{"n_kv_head": 4, "d_mlp": 768, "vocab_size": 8192, "positions": "rope", "rope_base": 10000.0, "init_std_o": 0.00572, "lr_mult_o": 1.69, "lr_head": 0.00837, "grad_clip": 2.0, "warmup_steps": 200, "batch_tokens": 131072, "train_tokens": 906800000}
Each number is 500 + 50 x the weight over the matrix's rms, rounded and kept within 0 to 999. Layers, rows and columns count from 0. Numbers have three digits each.

# down: layer 9 MLP down (transposed), 768x256, rms 0.077, rows 278-312, columns 0-127
# gate: layer 9 MLP gate, 768x256, rms 0.13, rows 279-313, columns 0-127
# up: layer 9 MLP up, 768x256, rms 0.141, rows 279-313, columns 0-127
down278:513532504492484390515492541531437455498418494478372497513476511522459473531467564511494534477600536527488399475486488542460417457576565531535552379490471550488492488514580584512548539526525489496567463551525473497522510609470419491438390470552404480477592553553548612519518518503491545480587507478545536621462523451481413412554492474488533603537514500542568468476470531337570411443482
gate279:498531465560498476535477536475528457504419488523459494457487554575502474582499580481528477490536421523584474580407413520545412529498552493490465432615460538506511509459449588435495467519496549466529545543451487476476554518410446588483428527594490467564502493502680476543419466486423504504412475544545441524469489523541533425423479544467514548448586503447487587461509562449493421569546
up279:350522472461546549541518444465492511652576422559549475522403527438393540520456519544475527366488571602535515519505560408458540410482536473463552443475544449511472531394550466563533411461468528535531536612465572502510508441477548508508512476553404541571578464431460631448527570468486516530459504504535477521405501602534538447517448487611510431535517482518521437442475470419420488596545
down279:432618498460600455470537472537435478503506545520406531491529570551542563497482535479431478491498534435531507486469591528411504412543505541413481449436564468502434534547543503440583497450625466515548423486477398506490513607432427532560539489431469422501483526491488540483543582421463517458527442530523411483540424439483482475435549569437510496547459574435526450581472573479439464502510
gate280:539525477476442451499465512433576437506497528456524507534436540463486483541424364455507512472556542483452535537568505484568478413597499482586508479528455515566523514548513476484596556479507509574493512561552372462478493566589478558525503533494466488497468544406495460560572477595578465492533549461411574420474486513555527496586489603461583485536490501537513525516504574411461504545493
up280:477553536447383487430476465458489500493572473530557507499435522494439467517448375429511513492492485487492458516489477541577432512606524530495508484593601518608462460546450489500477542464504559634454538507538480503503498544520516546525574455483526519508567452431502563429461429540540447500515524549442543475518495453513471545403563516569575481573453546479467408527565450450560511438448
down280:474479531469485480566492486530570466497468485523527545428481368395429435570559449450561465472456600443447419455459514469507522451482475510552478464517439545525496544520545496500503533588509535437490530497483402579519536535488449512570488543543420619508425555501627529475544522432426584498534438456511396532482410554481533570576458498519459547548502480492511513598530481469523483473529
gate281:499458519484435455447499577444559511499437561525443505491501545597545467455575461437557540526427513469509537492458530554432524457474537494550523437515463488498472425525378415422479516523557474562563547498451542471506493554464486451448453503619443523537437469401531494472431480538544469552568543596537512537553473545452481526417459473491564558528521644430463499508547529531446532512567
up281:459396536470544455509527519448472517488471539496493492471489463481516482533581426523580475496509462514410519588407462518575503468535567478445461467534535436487399561525497514509568494377560478582555494467425601460486522480591481552430461479403489559542548474534492513472489499593538425447415453555394516515539487460562531494484514493475446528500396458528483549499539594595479514538534
down281:491486540494377546406392445587536437568469437454520519467584498638485493512486504479522498464472531437543596532511439472486491402609527463531463421614490633465433583497499416490524535523522416545464493506505553417465475530609492548528400449545460476530552538533447477473500407481540473471609518502373501414580591548539446435484516478537536421530538587456581535468566421499495499604440
gate282:548461583527377506509456460462572456511552513503485503502486433531520549408492648470536392553407511477464505471458522542558442432480489468481502436556431529519419484492492440485475483459538535566518606510468486550485489462511496572517493556484492542519438516450561497598541414561530513425398446543523526531576579503561493505508511416471562513562533465508571560488477628471489559345517
up282:456537572433530623504418508516516456466487447481457458513483507455594543419478539541503407535560459594547438517455391506477596474466479519563481470553443618509476540502420477554586476405474561528514547550570485560488475427525441490448419453439482532473492500557483481513492463461574491458511508452500513456510474516478499550511491355463539511605436514548480437507407459438547415432523
down282:422574489446510512474450490511504501504483558554478461514559577363448466529531499498446526532540603469482572579480515442460526553479375490482471522482528558576655444531501563571547585552553502522522566481529518505572505506522543474551450544587563501462555509444506502538499558429440507469546485527520564408466476507475437504396529420418491482560516577582389530446462480451541478519452
gate283:614533496515579479524493528485462540475540401524582608534503455499613447503546579523449510506551506566513508440569425527529483398489475455477481433544485566465533529478577434479528568494429477549503449447449542543513466479511436428498619537535476605571451490519493522457546429468560549505473494557472514476500474412530450501499496521522537514418442549503445519523459537500449504515531
up283:471502515540521455454465549486497464526458431492565464454598529484413538479457538512461409500476571393465528500482525474542438490494412541407493475525402498598528451496455474525496491496490511542489569467532453504531503436521502467538522528555493537468517454524485573502532517495442498433495505501438433460438465527447597517590445461504525534494529499600487469460459528487570558525453
down283:530519465474400477483534557510500499440456586508459456526464460549498497486495464479442592512509479580569519487487549454478577489442549523547519492516565431423564531491602474522468454517563474460523452548482546535556453508498467583484488509507477451494474549491548470483564559513474456546616449482525519525533488548472346486504482488595497445468522567498506566519571505483561477576487
gate284:503456558514431500489483445552468548463495527494470465486523483528403534508512535506506533472483445500522532534409580480507580581465425465509562505475502498482401497476401349595457486562447494523472516385505499518481555560547465484585509402473529536613537499547556559533483580512470551527574527525575534550455537454530399586463447450459477445471529591448506469471521489537447466443527
up284:520514452475479469509501415482482480555470448471469405510472564500504458476404541439480501379454498528593484556485547498467537481478535489502552448457558523460452557471449507498423575461532515576466454509481554482449567426488510510499507528605553430540531438514502459467491511460457488576463533529470489566561519573572538391500489515436546480555427421531487439462399545520538464595519
down284:517464495528489489532461503426451489558477584479597522544549517578555469416465544530593545550411552505533602545500462486550402505563492563542442654521468519476536479447556506480567486494486545432455445466402601342443394457559554445548423523433576513480567494501454574499487424468439472548450400412485530412457424550501440463546453516480523496559422527593529507549444468461591504500446
gate285:489406482589583540520494400355490502531423502548435510537496590484464519555555494464522512443449473573510561463588543537498481564436454527467490603501558446494476520515422483506512416553539434495596535596477443509480489562512534521538494530514506423483571488447507462444533523492405570508437446521535443435511465413498516524548515511433541469483547543517524473466420497574479462479528
up285:442411467474524424588474571420499438551581558401484478496511584483570401445489483530448554494493559512450522478605513461482415498501554464537553397581648496443521556435464536525548453532509528571502475501457617545504461495538554476424487518578480437435490413568544515363431481428527446521498528391506607424564470530504434441509463415425613436585530551453379542659454455534543529608506
down285:563465530358466382557485519498484535559537478605471586478419508440468495533558448463548492451539515539460496518484502504523535565554513468522394510455522383430424539579490461461434424458578461509560464547533459549481508493485489614472454514442455529468520501535493474525480487524404442512459498480526603447446487518456469514497490438557454525470508479465555543595540458603526509476440
gate286:518509487460500485515492445504518513553526509575482453488499473495543565531572425480465562435462474613509522552473441476501475533518443479419523437477545546496469433559566460489530465459480553484519529561445570545483406443489479507464531464446595430535482530483613501561551520454598517493398451527475424509497557446422471496441534550497638421517432479513462527538500544513438525570442
up286:391520562510532522509578546440474513483500542477560447543563431533662502383493583538554526459448470516468494478523521517507575423473477425567473626478491516501484497520608518482517606431526582421487542467478488606462527580438492470511442571443469476471480465478481504482553502554507465548554503531494483483485549453506381585507408470556503389497445583452402552580462516506525437478547
down286:568473465451551458483512431616434502536433425550510487504460545523489497549492546481426407504519502468415483523526485431498504543527513504615495496509542456466434457434414497640567448522458548524491507474549474482497527504450566603521505570550568465492549541545494604425470410499454438514465578550517431552424438565504511496497430565569445520510469612475516456572550537554451400513373
gate287:521524554550404545517457449540499564441452489472496373580533466519384517539486525518606528560532416502375535589551463529494569474543472474445524479558463419543580519497368490479564468465407432501437507517436501555501486522383569507493484536470456555557520503468424451411527570579551486525486467520529562540469449415486412504538514558453474482460501457550581555528542552481511379504582
up287:499487434580532405462475514438567490585516576516517577651487522533525540562570395440428513514480450474471549510455531462467515465555568560506579513423486433470468632432556429482435523434444550488532495525484373377445499502509499479547437614531404535501546465571571492505462457448562447530477579562466444486515456369489447476550509453518388464548367418514471443538466556540538545458573
down287:507550490428540537607634492509561515501471549436407527387472431509531479472531518578402521524548478539451519551456638515482491496456494478424521426466478495579548579462443510519609468522449515554536505588452514327523458495530479574482416527454420443499543527522478468544520426448508513533492535573461500440458546542431500556506499519440578489539558450468540491494548515500614535500480
gate288:461560447480525513495534543507473542486435494539463441493511452453491572463509437474515576397491535527523605414556483501500448498496504511584442542534562517417422550530555495461529534481441488584509528498493449532445533438448526629514517502481505501530495544530436554474599496555406446446460572458464465439461477624575583537484524502460565518574450493529529509579480544519527421459455
up288:524488504480478526547499513563597525481463384516488525580518477462436605447458458457414538496513500544533532519561580418426485428554549519579528511479462496500530512449516472497395498476488504556431590481487506448570434450495473584491528468465420592597602476528503498485394490480465458396529600513511536425448525415488521582450587490541479521519587530422515581588483503488553540483475
down288:511593483491429480498475479534515505545552506466469501488473527600497485520517469567403427481451539563508508510455556479512486603529626442438525498474467611557605564434486563491456495503585433457576494514449437577563457482463473390576438545404511431570470416566514509549550526484489486450481529478430556559490494549505469494503574428524462477379444490446554455479562618460434564411446
gate289:486538490519526605516530485486494506415489516581400578586589423437447559545476500484512528487525452563523407529485420563549576515576486498571502483593434466457440511516463428531359504471460472536483517446467382412516537462440468571540473571495581579503473467479434403415495429438495428435528616475525511438443460488516521428473496435469595488490576548530516474460485525539555453489418
up289:435558493426491454520566506600565467478482514523534451608508465559441581548527523425570554505532547492439562477461525533492492440458560519512481485502479523556556513528475522509511569559407489500485462489522473485531426527535506493521487532568452484506455513579448571510474567529601529487511493537513528549504514437506490489439494434496513545514544538429503515474495442529539529437520
down289:498500506463474468528473477421524441468581540571404507487415588543485573561562466457432451496453502505564457577576478502468520559423490469526522464529529494494526512487564584535479492515529529496471489483508501501419451450546559478420459573467491573407488474547516555437424437512495473618528462391535521466545438442504513516452512395559484434442537635589518464534509487501535529522420
gate290:485482551492350494510528534549518459479430505450518511498545492471510503496492521487478514450595497484482412498475530503485558569563440571515463513499479530462510475464504462531493444536512524495537527456424488565417421481491488488428492518533406517492439511517501510542557533473602569501509547523514494559454536517468436396464479415539399511513556507457482539502457554429542484507533
up290:447406471509466479519544441433485513521479590499492477581438550499370508472507373525571499465475491494533503460494484485475576566481463518487492569517482542522445454453594430513512540502600473518496425467337403463459581548496469461469523534480511523517617434520456505474511541477485514548526498484486532522465525449547515573497598458537456544543564589478494468594509477504533485528562
down290:543591592468671531479471558532515505510486440575493468453561485520515514484494492511502492556492460534499580538490503583538476404449561471515535466503513533550572515545448498440557480456462511553508500499574510496466394436538493493524578511449401482534467576555493419440540446498515429406565464520518434487510440544457505454576514574581484529571483454534524505418467495561504588429445
gate291:449405601570536498480466431452496506495460496500449502584520496484510532502505512454549499413458503473490480436437401462490500500524491505423534498458520454527517532513497523431503483503497546471535588537470530529442612489538413582485555501484543481477572501414516498509515563529541517495524490561472535518564550545508511569527530523453575505488449565442471491438564440564421563484502
up291:499475441426561488552634510506483515490488460534546466533575542601408466498392593529492569508407502461560496602439511503455436421518505536528446517570465545390419504446452545524428399555523497519468458460528470454473465477461543491460426515490547502473465503446534590512493472538486484476579466480496406548472590445537540482541509438474562530507489517455538436540487508509397542554490
down291:424518448562421472369420476513478541482533464516505469491484565580580516540602504512482619396455527473554497486575551450442543438541467543615621558472457492548486390498532496503547584500513502601551516510566446537467545529523465530476477480434496539454486455464516472419430457489549441410493479512461488590492498490514495465489489446383552516427526493480553553545558545573479520455489
gate292:552446487575547511442630528496520396444476482422459602494481529476528508421467538436528531472540542525503447532511422476559529467464533513496414423504532568518528430485544499526523498425497437502514463574471448497445559521505410485499481588491461504462446607518552499491492519489463589482475623518548542528412446512504518426495473484551552567503463539412442520441478510468507507498507
up292:488493537495448531528474493551423527522553531463518482560545440578491521547571554479513429422490514470522447406503447435580494450561478431474479446501465513587469534451470491531528515519489537558524470471526443524493536544552475527508466507528487383532434569470472456539431493501560400620512431538519500612575435523518443427472450472403519496541546518474586563442557509540491452499466
down292:465458522574520539525555593455471356581494450520443486456470418516609510475508480569432551503438496501573446497549470477437435512506469449499486484510464513571470448459456566538503440473545443455463458456500512542522507470445470511514561614430414581468407456463530493475466477425547563545412551507564520511562619541551423545486488480544484513435487532489454416488535418462565579421538
gate293:575569430506448324505585454441448482537550497545490450534556462509497491523510486518427437432460490485519576595568494477574524541513437559487488557528516498480442527480601440515451498456473514497483511476439519501486465545429441459502436398430434443521524444459511501520525515583537591504553481458522545551556574499565406450508537424448494506521548505429466426580470507491528512541462
up293:474481540485521503497484505569479403523476463577525504495509503528512529426445473506436472570514462529600565566410560508513413478495477509523497580500501518481494523530469501483521551562514531543649495494589484444467527468477503444480517451449473476506524587363494559500497494456543451511550407463418521491457439482480489396539419493531556453462453520532560558584553507502497508499502
down293:536416448493523497506500561435443495574593474485559429543511375404513395591526464437433470455537567448363464477437453571501443525529527482403490454511485596498558412460497359472460468460469512560471531489545465593463513469556497511535570529513492528480529458570541380552479439563495461525525552571662541547486536402540452566528468511549514473524498555474509522471570476512464461407485
gate294:528531563569519610500512447427578491526506587547482507553429517569508651533461561459487420475520504502604515527476480523512564614522473482492586465549481471574420530492534547480523478482481548552511454543417558464507519437519389558438473438473464478456625425441569463450406501446487554582482536480476514536594501496383526459499436570571449479555390506452524542565495451564566388429413
up294:462474480399493491574545460503503486366526509595526541545395506376547493548470532472601556512377438532416515519481482552491501537532481538546490521524457612542447503499441473536538423475436461467483486462451407568440529510478482448548571520411475360506498556640588467428558542537558584434476506576537373493444493445546479423490556444417511474490523545484516578413427488466523404498512
down294:433508603518514416482569521465605456537562500486569509552511524502531563439477504501509491386427445568494505395446500433554573478628537535466559439455518478521489505505528466515501498441452489638524441479514470422448529456440421549628563418538483420469511449517423518528471554598443535502556435444520513528467546508497453521437445542475406518594462576511559566436511503484568530472598
gate295:562518430530447597421526398492499542463447441491499605566475523545526453486425529474404433406472484460463541552518448592442454527431514541527451520478534536591586557484543492519535523454588445541453502427426608544520472485513530520381497447536554531489453432504450527498545628376466464497502509594529568423492457513458474434495481557501532490500550503570571461502575521463506505531447
up295:406515562475553479515518470528488521540575578473534548493505549582486451583495544460522445466457467479508535530526472485537479533530532580478473511558551501469486427510480589536487541439419470499536484422484533566491594461426499508471569502565534547529546431475492521421472467574568579522470506442503504463529568556488462507462530663538514505503388429432523580559466469522519568562541
down295:535522494556481458476559526427536512405485504499508448572439422578473497541622461476464416520523462635491541461517504451485466467460524490585494418546484506443435479457523471488448520497512543550473552482560551524551512494512562537454571507570619478450569569549457566481457498506511573487452539435512499512543472448569571486563503460517578504486531536429470518424442518486517442503499
gate296:477476543474475454578564442494408432451502498530524475469475628480499583432459530545575406485462488449487566566542534544500534521515503478509518515624555510536498411570537470510530489467448567473464543568511616459468574531533487570539578483573477451519485523546611474486497518535564490537528532423487555516513574488464489460461467505439481445522521521502478523572467490483474573428625
up296:528486433520523489498532442447506458445488589488488467570473479608555413532519462492540452505481460460523488583451545439506542491511483496477489490496474490458497517445501519531483509505515429477463486528473429443467521514519526438528520508520500518476544524409499493556425453523572465500493502439578448400441520438502474532475435474462437588455611520535557419561402553487477549479495
down296:518603425461512527497451519582467510534530426567539551477517467527530547485521463463442500466498522453530479509555488438453493548555500531442494554442497451520536403510603482548474546466503502481526513499419534473576540600504492465498500538453547476482487525448542475451520413532541458491566538473489578498532485519429456508497483548493473442531405544575398486485473488603536561489493
gate297:506414498532525596510479510452522475407528463567446541479565475444603483528419445495498518462400453542523494464527583502327467532551596498562442490536503581508515463431408443553569510525515480549566548503409551519484554527474550438397544461418484618554489509522434568439488478560486471515557428469466500442553459443534542492437621483445532533421498454508413484464532493404475471455453
up297:356528436522546519468484531437436465526553568493536506535508481523408531610612510440441496482500562506512611542578431490512519418480501471446481441503425497494442661550505514517498492538509430509468473502472497449436584470524537559534422565480538421573483504474568388494471499491469532518450459561565533461456468501494495553487459443539502552615501468603436494390528542469511497516529
down297:528509496503477460477500491605496481505578538519432496542473543701514539399452548559511526506579474507418496483485449589554515473497513521496512517485470494498513474539618459488504491557486494490565478487518453510552468491507540519443485464498461514467567434554472533579468524567499551463562498494456464532488492417476572564546423533546495469495551454508475519531408487532472533555587
gate298:614425495540509508580548451423491479472558469517471453586494476571492501593474460506420491591510511393498451541454469486518463421533477503570524506507421420379498501551495564546372573399450524425529460437420424481511509521492598529543497539481438450571496543585495570476503535599518547534531400570507483537546470532421485632462489497476525448448425465567451557490522465487566481523544
up298:598518597525539432560457524488552553437557528502506502587509514509464487522540462571481494517440565426515506511383500587482429461530508479449481553484528476600469534504547568479487568456459453418508511571507585524446466585433509556565520502497496443464489539459514518468494549503518525493537485501488548463515445563540406475450473542480460452466449460502494475427470599417507458501475
down298:493515471473499522470514450543458449522467499527480374401517481289576505493569468478497570461481380471499545497531555465559509459482492472499494472464499576501562482464569555557446581491457562478537496500476576593520516502524449541508550551484528475529490478544443362487515439508558477495514479523493487492448419518557570484460466503456486479509608540530399616512490462547552587418541
gate299:477433460562451510590517585523481419481476443455402554486562503488451433413516446421496511392453513499420385490575476572511564444514530513527473414505496567514574484461544535538506584513445511501514438549543527522426491521532493456434514475449567434508543558450520467493567517525432497606479505448505446663481518479479486481511568460451561529451591432442556583401507526550550441520524
up299:508447491592403464500500408513506520428509498552594536472480414433569528419496490510532484418505430466392553546594392536503500382504492482469467497545528475535466483596481572491518540488440461496587506543454516556522533559567483566538563571417511500433478595497489533477558460542503493524473633522525531524563532518577473521559489636524533476476521461536427532545439524494487508541512
down299:496419562464502589594515459497566509516540541502501550480478506534482415549536521461596494514599561387529470512560512481488518564453452507575453502335406528534408487532460592461515566421461489495529475558482513571552585565456529525398513522452451430531570572519541481478604493497545545542561509492438521439446473520502402526486474507520482442537441472443532460496513526478531494566524
gate300:499467535495572521526508492516410517577483477509510525514514520401514595510511522526489517485516540532464542496487457571559497506513538543509491513519490571512557478507528462489474517483521546462468480502551538508489521434572507498435597523512546499540425541584478498437570540510594548434526484398454532470482476501504544515514463436508401500542455424529451478408493518580455430463454
up300:430544496453481463516507472462442602538473478560444510493478431601588450509499495486508495548425508529521496536533578484478516488449500511395415542467462448511500485457445507504476510601453431494494509526475520556496423495428499559518437457524420450464520495387557488515497430498493497517555486445492508546441473511528592561460502510516515542585505534527504466469466559420515465517528
down300:611475510485502470497508500602530469543528391445540554473533517489481503433533521521473544496574471464422493475480434505577457577584455517490550479534470537492484468572572489496522519452444525432482436532530518468555534446549506508460521488505587491546494473636480475542516503520518556472528513502526563481498518509455505467547532402507418420467487495481495483527550521548512484475484
gate301:469457445515508471461558540545602512572608489535512508450510415550476527494551492409385474503456479585434519471556581466525470607499440545531510418540532457511513496543525542481487504487595546597415427483510483453510535508501434478472480551560535422448514611510527490474459467488435508497483459542533496413490380571559522498571520498493566508408502480414510529441425466460488491549503
up301:498549451486543496537396467458448458468510575440420508572539560450532521505495503581606526534528542470601472514614520572512485480470484439549470404515483521527566457495527499596603502557460510593520489432521460494382616501518492517492511549496573603480388455578545513507544438515481531524403424515479462517470482546464505487470445483475502544545507544542435460439467419508427534446505
down301:562410559472533479476501516510540512481504479384548482568500528562503454399543409489557484476465452436499401460545513477452429513564488509512435468449553594512535479553529585521473476341498492493525516438475583528573490464480478508472473503503489491515456552459453469531502566573505596543549565442512472412393530551485620457536464563405468498584537460507592492547589496530554536465527
gate302:572461521519492530498555518486492511517545437378578423461517527469499422531417435555542459529528510501428575631432465447512393507438544449512409458521487572541519469518542546453563478506500513617545482513522493475568420570459557567587460541453499520446578413550496449412506438517536546439539538461535434433498480471449483505566506571494502602494522567411399537502450458457487480436448
up302:570529433556427506547513520541446415525453456550481462417524466500481451489430500565453590545527546467586477566487555427496409447501505496502529447530571467553458538475545489527601426537581423457546542525575466590565482577455491485556525497515513545565470410439485416527470569480442512449452496475565511410439531468553459503451463479393425488463506497518495407497469515464511476487470
down302:459519495526468545449471430520540511475516503439477455439402531489535513465589514489562460465489529508498526473518459492516439455523454501466552488576408618446491518458512481453507468469441446497465478469529453525431591449528509547571456492501528570524561408424546482585576520441452469542408458489540510553488547522515480481464612430478491528518582502510413454488561470533602495516557
gate303:586542489517478541608490440433410478525508515543467475526464586567474506482456513528448472500562466424478459484497577462474478493490566506517434536506619484524474595517393499557424539485508590607470492471497496442476503512499549530466542543441480519458517441553519413506526441500518432446431582488534476445493498456546438476528550524389480533507539518474517446546465511476470495497432
up303:451489504457531331518465536440475438493387464491450525512448455437553530579570472502545498546612509519487374448532468532573494504540502453479458502430465524440521494443435526452562516499528463565546421477423450485531406454503531475595496587506509418507542552508482541437534462499539471549543549434375370554506586529546537525598447507485470473504537521543523551530563396444513487527430
down303:564431522541538447536417474574546473460482630421534527473487544526457530505479414514486450482418521609496567522506544454412431491486577538459469429463528581585467513432503496475527485511600429491472508485441517471495520406479504530482453482513485600493455520538451480492409519507501393484430379523521435484425491430575552502491524400439532455455465529504465475538496477595563557369484
gate304:441524560532455468423462474454545433575570397547436487529440419582595534463437517554516423538443489505517506471468500500478503601462433512392462504635531483504500431518462551503445529602507491467524485514500516451520592465586466476543520534436474423518455512491582526534530513506484480426407507524592464501512426499617483487560452475509515466471444526527622541457472442528407494605542
up304:472440481457480401461487513452560480432497516470584541531535537577405573456492452534516491498520451453466451514662471512407419486492503405484401519482559509519525481562480561483515412493572532459500539489505545578478443569497506603477520578465496521557533462519536520482531495551576554451496468436424501577482542500423549536490542355495464429551496524559520513570468536493514445437475
down304:505535474456498504502473564584519413557514526443484371588471540296491530489446482450486493495482593506445555581512364513537489529521476471559551484390550485489452486455478499449536600515515429526518515496499566603457451470545481592542511613453502504547563520430621450512549487518476502448501503428545399475422525574419466547534546452515448533420445563457606452573491444441569503493441
gate305:448432602532369598550493441442530429488419514598383491423535485474521472556462508455445517556502410523415614435508451492541408500467488522443529481548466436533517548474614458467528504499536536637473519522468501472452543476426396539487431480519441501524570429399506504469525491473560424388511540553560582499506428406489488491562607502515572551568554462514551520568557479461517477510551
up305:485471460544490570436507444424479449433435489589495471406450456513527537442496404551464469543478490459552467474431472428490546512469558474515423503394436414533596460577586570463512496574564424429460418437530571583520432535512459528541403520434590433480444459556596438505559495559431506482491552480547599514520446569537576482582498510501532489428496553498497480535493534577419507499487
down305:560542571451543481585504462525435395517477550452559498498462534322513464494462545491479403520523578410558485582557392525531527489480447493447476527497520525535459511489434438567542578484497528413454449446475476602506489553525533504433432463507405470567420487512544540507475499510449487534478540490491446623531490466495467483479412453553500537534484525545426543425555594540537536530557
gate306:500551458513445474474500542516480483532484522510593497516398393522518515531532447544513471580382592502467503489450548467406598475452507474526504403503412502472592429498448535414396571470465440512519493587499518479476402529499417517481489382495539483552483519502595477565500525508521533535553581418487557545468441476464478571484617485444486509486499436547433524486509559453528417517467
up306:541459554555422533446487406565522476502383574468552453476499492592443499537592463496482473536471455495413455546542454487434422534477538359493496480513360396398520483458520520361567651524609439533526481476472468439603477529374585496584438545534445482498582585485568455522501389427544589447499430446483474527571552533478477511502499441468497482508523486454560504479437532476565466458495
down306:497496434479525523517582578582439538562563451425459454493527563406511520567484469501501507487448510517468501458516524547437479544570576539498481538487502500435484518476500530440590488575405517434499501373482496625493458496460492519471490599528441451488484610534477528404530569517559524582543461357491503436548492547555521462461512538626456547504495433433497562441465565475448459423572
gate307:547533469533427509561494439454458478590467441509551487574407544486420520488439580486474469555489553492530440474609506537545554484510470450600525525507506415502525562491444574532499453469419527566514484511467397391490514499489423496532556482578554516449524504514506484468508529514481543508484492527522498491428558475513549479522577482462447437494624497531524405491513509538441452469587
up307:457486465412485558503406462516470576587513502537488519483541559534418423494467468487564428523493471593495517441467460483500527501454401578412460525532563426589475485490490471510427471446532485499494568416485478497507448439579530523535535427421611460512483424527376570534455454390532570520573435514523460501477521509517431471462518560533517501566478557472458590556490438521559459493516
down307:410540476502451503595523456477518487483502493450511557610531474517477544527433499420497534540540495567520477451602495438483549406423549488477399551547557475492434515544522503428480487476499486478579505577524618413514565369537420543433535447496605491553503541511548381456409540526490534450480543505451521503512482469444490473429514520559529459508532480452503498494402515475474521527566
gate308:470484536426504404462507490515597492461484448528492494444451500453545490559580514497491427547478469517425583448518492596640538553469558488480489443422557562560606459500489433479416412554572504613455580533478501503433492578528471512577438519472460464485591405444445448510528540506438556496546459558454513479473467487424550511532406449484465558463474525365505393400539425540514546589554
up308:526531433486558458447439565493485428546472548450528528460394444564457462494447420487562472565446485497449544440599493525462492462496557496617518513502562524535422472458553487531521606539479385548582481364492589503554504530412510548574460504457466599538538542507399540376462625436557403477575562478532500480441526545441509471516529490505486468416443463580431473460510527573492447487407
down308:529465566506451453513491494546481567466554389483538498388525503568574447464498514515510474504475528551466521510548441490523479402513513513540472498504577447556601436471586402458498436451523583365487499432542494455495543493541475522468486483470413442426505525473488465476562570437442608585433461526530423490489506525425547551486451411519516496511599544493482471511617384520432444436441
gate309:552426559566492459526532543535461543532444525453442508593403474501556535485556490469485468470476572489528505433537476503578480465425409388484408544585507440508514450442597542629501456444575454490505467468433526481536572494505505564561534489454476439497498482503504506478437515497484484513497447593470542483624406568519511515561499482446522447529582515488480474452404424510569437392527
up309:472473492519378382516488489601511407447474504503578515514522428523572505486430588516567441526485547496467537421461535407463585557521516485423499442510518585532474506522480467498523525402449480414410427628614532608445442513627445461432443552532507486552566516507474539449552481467475493464463529400458514480506484500448527490519406485455474445455511531529451512548543508461500526500466
down309:527461592461451561452437577579510508593517375428529429515430508665455520519370492450467543539557586593531534481546534513479486576575469537574489472479530485464539573448542574551560436536557499406495511381552462367593566380481544478470467519509496457606557509508584459496631444472452432501546458505411523513402426489471585471476427479443548521523442454429532431548618484468462436526547
gate310:477465511490500535604529564479571500503474521549468509638473548500469509471473396526519554424553531594568417529468533413547418400402493426422604490467537507461498457568505536539412488530508452484437392475510510549468509496492475600568515477532539502406493503461547493479510495539381537465521463508530445493537520461482445497478396446542531544525475519368561478504493456570504468535408
up310:526541510493415547453539581488446447563530415527527518465460449530469451468526546554502469459497462513524503535533480541459506434510585538526492432461553474582520426478554463485465511474497520549520502558440549588437417505503507509519392588388553463517519453418519477458544608476549412443415480468584517464507478381549386462409431388549581578553497395474466514401495427537454476522569
down310:532474471519555501449585532385497527511500515576511435511472384573460527461562378461500555501425383611550460575479464561594467584557455439531533474543509402525542534437473523520510460544434472469601345493529489565453409477456567566486516464409488464486415400443559517474599497512560506600452505531550535489491562538507549561469558502521570450489455484501594541531563566459419500473498
gate311:462477438499462487499554510503488464529543478509552473500460476543557481547458519447538576533472613472457565555589517486526465449567526530478417575528545546441480475494532512467539469498477517477437537498457475448447521492477430464535503511547475515457442413468433519535548502484466452361488557448426562498467564570455445573540582536419415476483448424529506388412448405534467506473465
up311:605545506545591480519561464470501470497465438579536424532511473515524559486593511439480472558450418502507494496562465392508550598533462435513509498570510479530568488496548448412444486466471518545489428624487526512476516410383516414492525552522435456502473539475599477571486493441526535511467551513503516530455573530527498478426495577523510461478542458455388454439485559564495528454546
down311:493474448411540561496427438521518516509537527500485528504521499391524512481470420530410545559541451493503518500506487528484375474460469519420578494535530481466521507471499436555504496536540446504564494437422470662502580483575508472526455571396514516525492481567451445504477524471534535595568508469566445494515447496492580495582503565485508499521462541551501426442567518515511533533552
gate312:494546459359581444518591450528551531450509360433397572562588499516411532517435518521436518441477491486503511553546490597552463496542544601566425505591492455543528406535483517514527450477497461509459540559473448477513519600593532535530524473486499547483532515459489509510528591441483565522482473424465505495513521535506502488426521524506524491508460464483612491563420448532465493451579
up312:479435414489502458540587581478474637468489473487525520575575539457537516428464565459551518441417466487540518458549456542503443495458464590489446471523495519467478495537558475477562546411475564505497516502465517415522485535498483602439536604447445529445513430451527517568392580517464430509483539527511503505488487493487545526433484438498505566569398579485523578456529545606437483458548
down312:514478494473471580510512475587521458464574526491418475498450518510476569519466543574528533556473567521516535525533485436382467558484445456571541495541493466483470542495458496425496476543534599603486533411481495438531472547521474458576639583537623564504459535565441514495498494431560462628507484490548393518554471558438524454484498520519405450557410557508505526522574476489549545566395
gate313:519503494602468596513486494430458500508497568584484464551467529582513522513517438496430464504495549461467573504423463473501425473462523511516462511484447559560517477464440433485540476485455485451551493477433517624534479440583468494557586518541503523491603473465547633576497459474449552488482507418525503498470507462452514431422447615523553506519521556496480444551457522435497543447470
up313:372517466554492509489546492403468518524547538394589477536487526571487583504593537459498579469506409519522418498525529528548508445618561547424501580432501491405512495545467519527473546462587517519494545513517555446430571478489420464504533443475432495490517500373542557518559506509569442482534476524454507516566442460482395566535394376519467503439494476466559482504545473525505501484502